Part of a small language model's weights.
Size: 8 layers, width 768, 8 heads of 96, MLP 3072 GeGLU, vocabulary 50257, 154M parameters.
Each number is 50 + 10 x the weight over its row's rms, rounded and kept within 0 to 99. Layers, rows and columns count from 0. The size before them is the row's rms in percent of the matrix's.

# q: layer 2 attention query, 768x768, rms 0.0245, rows 760-767, columns 192-239
# k: layer 2 attention key, 768x768, rms 0.0245, rows 760-767, columns 192-239
# v: layer 2 attention value, 768x768, rms 0.0245, rows 672-695, columns 192-239
# o: layer 2 attention output (transposed), 768x768, rms 0.0305, rows 672-695, columns 192-239
q760 130:78 35 43 56 42 33 34 43 43 59 51 50 45 63 34 56 50 49 47 35 41 51 40 28 59 45 48 56 57 51 49 55 47 53 34 50 42 50 34 71 55 55 55 40 43 47 46 40
k760 133:53 40 48 54 50 36 41 46 53 70 34 36 47 46 51 72 59 63 46 39 55 52 50 44 59 54 55 69 46 61 53 44 48 60 52 49 47 57 46 57 52 67 41 39 44 36 43 59
q761 118:38 35 40 39 54 29 42 49 43 39 71 52 53 59 52 47 58 43 52 52 57 58 59 58 62 51 67 46 63 53 64 46 59 54 49 67 51 53 57 57 49 62 48 39 56 44 49 43
k761 114:38 48 45 42 53 33 53 33 47 43 55 56 51 44 27 54 58 62 55 54 56 31 57 55 56 54 32 38 57 56 74 42 58 56 54 51 48 43 49 55 42 57 50 41 37 44 50 49
q762 109:46 58 53 44 58 54 61 35 51 38 53 38 35 51 72 46 58 38 53 58 57 51 64 68 24 43 73 42 39 45 37 53 52 53 44 60 53 28 43 37 41 45 40 39 65 59 61 43
k762 106:44 65 62 52 45 42 59 54 49 40 57 70 38 38 69 59 39 51 56 40 42 69 52 49 36 43 70 46 54 38 45 42 53 58 61 60 44 56 24 39 63 39 41 54 44 67 46 40
q763 128:60 44 41 48 52 52 58 33 52 59 51 45 54 49 87 42 48 50 49 67 47 45 47 55 26 52 48 54 52 51 44 35 51 48 53 55 42 26 59 53 52 57 43 58 49 52 49 39
k763 128:54 39 53 67 54 69 70 56 54 56 50 44 36 49 53 38 39 56 36 49 34 59 22 55 38 42 56 58 60 54 49 50 54 41 52 53 53 49 40 50 59 48 61 59 56 38 47 54
q764 127:39 40 49 51 52 45 43 42 27 49 47 53 42 46 50 49 57 47 49 49 46 38 51 57 51 48 53 53 33 54 17 50 51 63 59 39 53 47 31 68 42 40 48 44 39 47 35 35
k764 127:47 53 44 64 44 63 62 52 55 57 48 45 52 58 45 60 44 53 38 46 55 38 46 51 48 57 40 47 57 51 46 50 39 72 54 35 41 48 36 47 42 41 68 45 39 42 53 59
q765 131:58 50 62 48 55 37 72 61 48 57 52 53 38 45 57 45 68 63 60 64 59 52 50 55 56 34 49 47 53 53 73 39 53 67 44 50 62 49 46 52 53 55 65 56 57 36 51 56
k765 150:56 47 43 71 52 56 65 48 52 53 48 40 39 48 34 35 56 58 61 63 63 49 48 68 51 28 42 59 59 46 57 43 47 57 51 44 87 50 56 56 33 55 56 61 53 48 34 39
q766 126:45 60 50 44 64 61 50 51 43 64 44 55 53 57 55 47 43 53 52 42 35 36 39 63 42 42 45 41 52 52 40 45 55 57 52 45 52 45 39 69 46 38 60 45 46 39 52 30
k766 124:50 57 35 49 53 48 66 42 45 56 35 50 44 55 40 47 51 59 41 51 48 33 50 47 52 40 42 39 77 70 31 62 45 46 52 55 68 45 46 54 48 44 66 36 37 35 45 36
q767 128:48 34 68 77 42 50 68 54 59 64 41 64 57 55 51 52 39 41 46 49 50 53 34 56 41 19 40 57 45 48 70 71 48 56 49 30 52 46 47 49 39 49 51 57 31 46 53 65
k767 138:33 34 48 55 44 44 60 49 54 55 47 41 53 46 68 48 56 49 55 53 66 74 44 41 51 19 46 61 48 42 52 71 45 52 38 39 64 54 37 41 31 53 57 40 54 53 43 63
v672 092:55 50 48 54 34 39 65 62 45 62 47 48 43 53 50 62 54 62 53 58 77 60 53 30 50 44 49 56 36 30 56 58 54 33 53 61 29 48 58 35 59 45 46 45 44 47 31 52
o672 095:47 50 62 59 37 51 49 56 69 55 30 52 63 62 49 47 48 68 47 60 43 50 48 47 56 63 64 68 42 38 53 43 52 35 56 56 47 40 46 42 45 36 52 48 40 42 51 49
v673 108:51 37 44 56 48 57 57 45 50 48 32 58 59 49 46 50 49 58 53 48 43 58 47 64 49 34 48 45 55 53 42 50 51 46 51 39 32 66 46 55 47 37 35 53 46 40 61 60
o673 108:56 42 47 45 43 63 55 44 42 56 42 46 53 57 46 59 68 59 57 50 60 48 56 62 43 49 40 45 43 43 50 54 62 45 55 22 61 65 67 63 47 52 44 60 55 48 65 39
v674 102:59 46 33 44 43 40 49 32 47 51 37 22 60 70 49 52 49 48 47 51 55 41 41 47 51 61 37 45 43 68 41 65 57 52 58 43 70 43 43 59 52 48 41 64 42 55 36 49
o674 106:62 59 40 48 50 42 47 45 44 46 51 35 44 61 40 36 50 60 49 50 48 44 65 34 66 53 34 49 51 55 44 66 57 46 47 55 51 54 41 53 44 48 64 71 56 50 62 44
v675 093:40 70 45 41 60 34 50 47 38 37 59 53 41 40 55 51 51 37 63 70 49 41 49 45 35 45 77 53 35 31 44 42 56 58 46 67 63 33 65 49 39 35 47 47 53 45 45 46
o675 098:61 49 47 52 49 43 53 41 40 41 45 44 64 42 28 66 54 52 44 28 52 53 49 46 38 58 51 64 45 42 39 52 45 48 60 43 50 53 48 46 55 38 48 36 61 42 56 58
v676 098:45 36 32 45 59 60 52 42 30 42 62 37 44 65 49 47 66 53 60 50 50 61 58 61 69 43 54 54 60 42 48 48 47 32 58 39 51 63 34 39 60 60 70 51 53 34 60 45
o676 104:63 53 54 51 43 37 47 48 49 64 43 53 45 69 57 38 45 39 56 66 56 46 43 55 59 67 48 52 54 43 47 57 61 35 53 55 46 48 36 65 48 48 59 55 55 36 56 47
v677 109:47 63 41 49 49 46 46 40 50 44 33 37 45 44 59 51 56 73 67 45 56 47 58 50 62 44 20 46 59 69 68 45 58 40 43 51 61 39 45 74 55 73 53 63 62 36 50 42
o677 111:60 56 46 40 47 44 44 57 44 38 49 39 35 38 64 38 50 61 58 58 54 49 58 57 66 60 37 40 35 51 58 70 63 43 53 42 44 58 34 51 54 48 67 58 63 42 57 36
v678 100:55 51 42 49 62 26 42 53 57 72 52 45 50 60 65 60 51 61 49 42 54 39 52 37 64 47 66 56 21 55 41 46 55 50 57 49 55 55 44 35 45 53 55 49 34 45 46 40
o678 104:69 44 67 41 54 45 45 55 60 63 58 62 62 61 42 61 28 57 47 52 57 38 57 30 61 43 49 58 42 51 50 69 29 59 54 57 55 47 34 44 42 61 33 54 52 29 39 52
v679 098:51 19 52 46 56 56 53 43 57 46 65 33 46 64 52 65 51 40 60 52 58 48 53 39 69 56 37 61 44 48 55 43 49 76 52 51 65 47 37 71 51 63 51 46 71 27 52 52
o679 098:56 54 66 46 61 38 28 58 41 37 45 41 50 55 36 47 54 57 69 57 38 39 40 58 43 35 56 47 36 40 60 35 46 46 47 34 37 59 25 52 44 55 71 45 60 33 43 48
v680 097:49 55 57 64 47 59 45 47 46 43 69 55 50 59 60 50 43 45 62 59 52 45 72 57 65 47 59 35 55 60 43 50 54 37 68 39 59 35 60 59 69 49 51 62 34 44 64 55
o680 102:67 53 51 58 49 49 61 54 55 42 55 59 38 59 51 58 60 37 43 61 58 48 42 78 55 60 56 49 42 52 58 40 59 39 39 38 32 53 70 58 69 37 43 64 39 49 47 53
v681 099:61 71 35 55 57 43 47 31 53 53 45 48 65 71 38 50 46 43 49 30 50 57 44 45 45 40 39 33 52 49 64 60 57 61 64 42 48 42 55 49 55 57 49 60 36 42 41 66
o681 100:61 71 54 56 36 66 54 40 54 49 42 48 51 72 31 46 55 53 54 40 51 57 41 53 52 39 62 36 29 45 40 43 49 28 42 64 41 41 55 49 57 52 43 48 54 50 50 60
v682 093:49 50 48 54 74 63 42 49 53 49 53 44 54 24 49 54 45 46 48 38 43 57 51 33 49 42 45 44 32 66 69 42 52 25 58 45 57 61 40 59 65 54 49 51 30 55 71 49
o682 098:45 69 43 56 57 63 37 49 50 13 40 35 29 33 31 69 49 72 69 40 58 34 56 61 39 50 64 64 47 65 50 61 42 55 49 51 33 68 47 36 43 44 61 58 39 45 48 63
v683 093:61 43 57 37 36 45 67 59 46 40 72 81 52 41 26 43 34 39 36 47 40 34 47 46 38 53 53 55 53 40 47 48 55 69 49 34 33 56 53 54 49 54 30 49 61 75 43 33
o683 098:40 47 54 52 28 40 64 42 53 54 52 54 73 51 42 70 59 70 50 34 32 39 51 20 59 59 59 55 36 54 40 75 30 57 62 45 55 54 55 44 33 62 51 61 32 66 30 46
v684 092:52 50 44 47 48 58 46 63 38 70 56 42 48 67 48 39 47 34 65 55 50 60 40 43 52 63 54 52 54 39 60 57 60 60 43 67 60 58 44 52 57 44 45 34 46 60 55 36
o684 096:56 48 64 41 53 34 48 60 50 51 50 68 57 54 46 57 58 65 43 59 39 68 57 65 38 60 47 62 50 60 47 40 58 56 44 45 60 26 46 57 51 51 67 59 43 49 46 46
v685 097:53 50 41 52 37 31 58 48 54 34 65 51 54 55 56 53 59 49 48 56 56 58 43 36 66 40 48 47 53 57 56 43 55 42 48 55 38 42 52 74 41 61 47 61 54 44 64 51
o685 098:61 57 64 50 59 51 52 42 41 41 44 58 68 67 60 57 44 57 41 50 58 59 51 55 52 63 41 47 34 33 51 52 41 51 70 49 46 52 35 53 51 60 66 49 33 50 46 60
v686 099:50 62 45 53 53 54 31 43 31 53 20 42 47 37 40 58 45 62 59 44 55 51 51 76 54 40 51 50 61 63 51 20 44 59 40 42 69 42 46 55 45 48 51 63 45 42 41 39
o686 103:38 41 29 55 59 55 32 64 49 50 41 39 37 47 49 26 59 56 42 52 43 49 53 73 47 45 45 61 36 46 54 40 57 21 53 57 48 39 21 45 40 37 48 37 55 41 52 27
v687 092:25 53 51 62 51 62 55 65 54 47 42 55 63 59 54 44 54 61 59 33 35 64 42 53 57 35 27 65 50 38 57 42 47 64 32 58 62 47 53 45 52 46 46 43 54 44 60 63
o687 095:53 42 52 57 52 57 48 59 38 34 33 47 58 42 34 45 49 54 60 49 46 67 52 37 53 53 39 42 57 55 47 51 70 40 36 47 39 52 56 48 42 30 41 35 61 44 49 52
v688 098:37 54 46 50 50 47 53 57 53 44 32 59 59 47 55 35 46 51 46 42 50 45 54 42 40 41 46 45 57 60 30 53 50 63 49 51 58 44 44 47 42 47 51 75 38 79 39 47
o688 099:43 46 55 45 49 56 59 47 39 53 53 43 55 34 49 40 78 74 59 45 43 42 43 50 38 41 45 43 75 64 44 40 49 62 39 38 52 54 43 55 58 69 63 38 49 60 56 42
v689 094:67 64 41 49 34 61 47 29 46 36 57 52 46 06 61 38 43 56 55 59 75 68 48 34 48 41 44 51 37 56 40 61 50 52 48 44 64 53 57 39 35 53 57 58 36 50 38 45
o689 093:41 63 37 54 53 48 51 57 57 60 45 50 57 30 53 54 28 61 48 62 59 59 48 44 56 45 45 49 36 58 45 58 62 30 51 45 44 42 62 55 57 42 50 68 54 54 51 48
v690 105:33 62 68 45 59 50 54 39 50 59 43 50 34 31 49 56 59 45 35 52 35 42 64 38 52 63 38 63 48 66 37 27 55 47 41 69 42 46 48 48 55 41 44 27 44 62 60 59
o690 110:60 41 61 53 53 70 47 53 41 43 36 54 43 32 63 71 41 48 48 57 57 74 35 66 48 60 49 41 49 64 50 35 59 52 49 60 64 36 75 47 42 44 44 37 65 51 45 47
v691 093:40 41 52 64 61 78 73 58 57 54 37 68 42 31 65 41 36 33 69 42 53 46 60 54 47 40 56 55 50 48 56 47 51 56 62 46 74 66 48 56 41 42 73 46 46 42 64 53
o691 100:49 48 44 41 32 41 40 46 53 32 53 46 57 45 48 43 49 39 49 36 39 53 28 49 39 34 54 60 45 51 35 36 48 45 70 52 33 60 32 45 50 48 35 47 51 48 68 50
v692 089:33 49 45 64 48 46 44 53 34 77 51 35 28 73 52 61 60 52 44 63 62 50 58 40 48 56 36 59 31 38 43 46 55 53 39 61 50 57 50 31 49 56 69 40 57 36 29 41
o692 097:55 51 47 50 51 64 53 56 50 42 53 43 52 66 50 20 47 59 55 69 53 45 58 37 53 39 45 54 64 46 48 35 63 27 44 73 42 38 44 55 38 46 46 34 51 36 49 58
v693 088:66 49 70 54 50 44 69 62 63 55 46 30 53 31 50 45 47 61 35 46 53 53 59 48 49 46 60 62 47 49 67 45 48 42 61 56 37 48 55 53 38 53 66 56 54 36 39 39
o693 097:39 54 69 58 37 54 53 39 71 52 51 58 70 40 65 52 51 46 29 38 43 42 51 34 50 44 38 64 35 55 47 49 35 36 63 51 55 45 54 46 54 46 50 48 50 67 55 42
v694 095:59 57 52 32 48 52 44 52 56 39 49 44 62 76 43 45 50 51 64 56 66 42 47 32 44 49 53 61 37 52 64 66 46 47 48 34 55 40 52 54 48 65 52 40 49 38 49 65
o694 099:75 70 51 47 47 55 46 37 57 45 49 44 51 62 28 61 65 52 62 36 57 46 38 49 61 46 74 66 31 50 54 54 34 48 46 57 61 55 64 57 48 57 49 42 59 54 48 52
v695 096:56 52 53 40 50 50 55 52 54 49 64 61 40 58 44 50 58 34 61 27 29 57 55 61 51 47 54 46 72 52 39 66 49 41 68 32 45 57 37 68 51 41 39 59 62 44 40 53
o695 098:28 45 40 68 37 62 53 57 57 49 63 36 30 74 52 45 42 72 58 46 40 40 41 58 69 39 60 44 45 36 41 57 32 63 56 51 58 49 33 43 47 59 48 57 44 47 37 49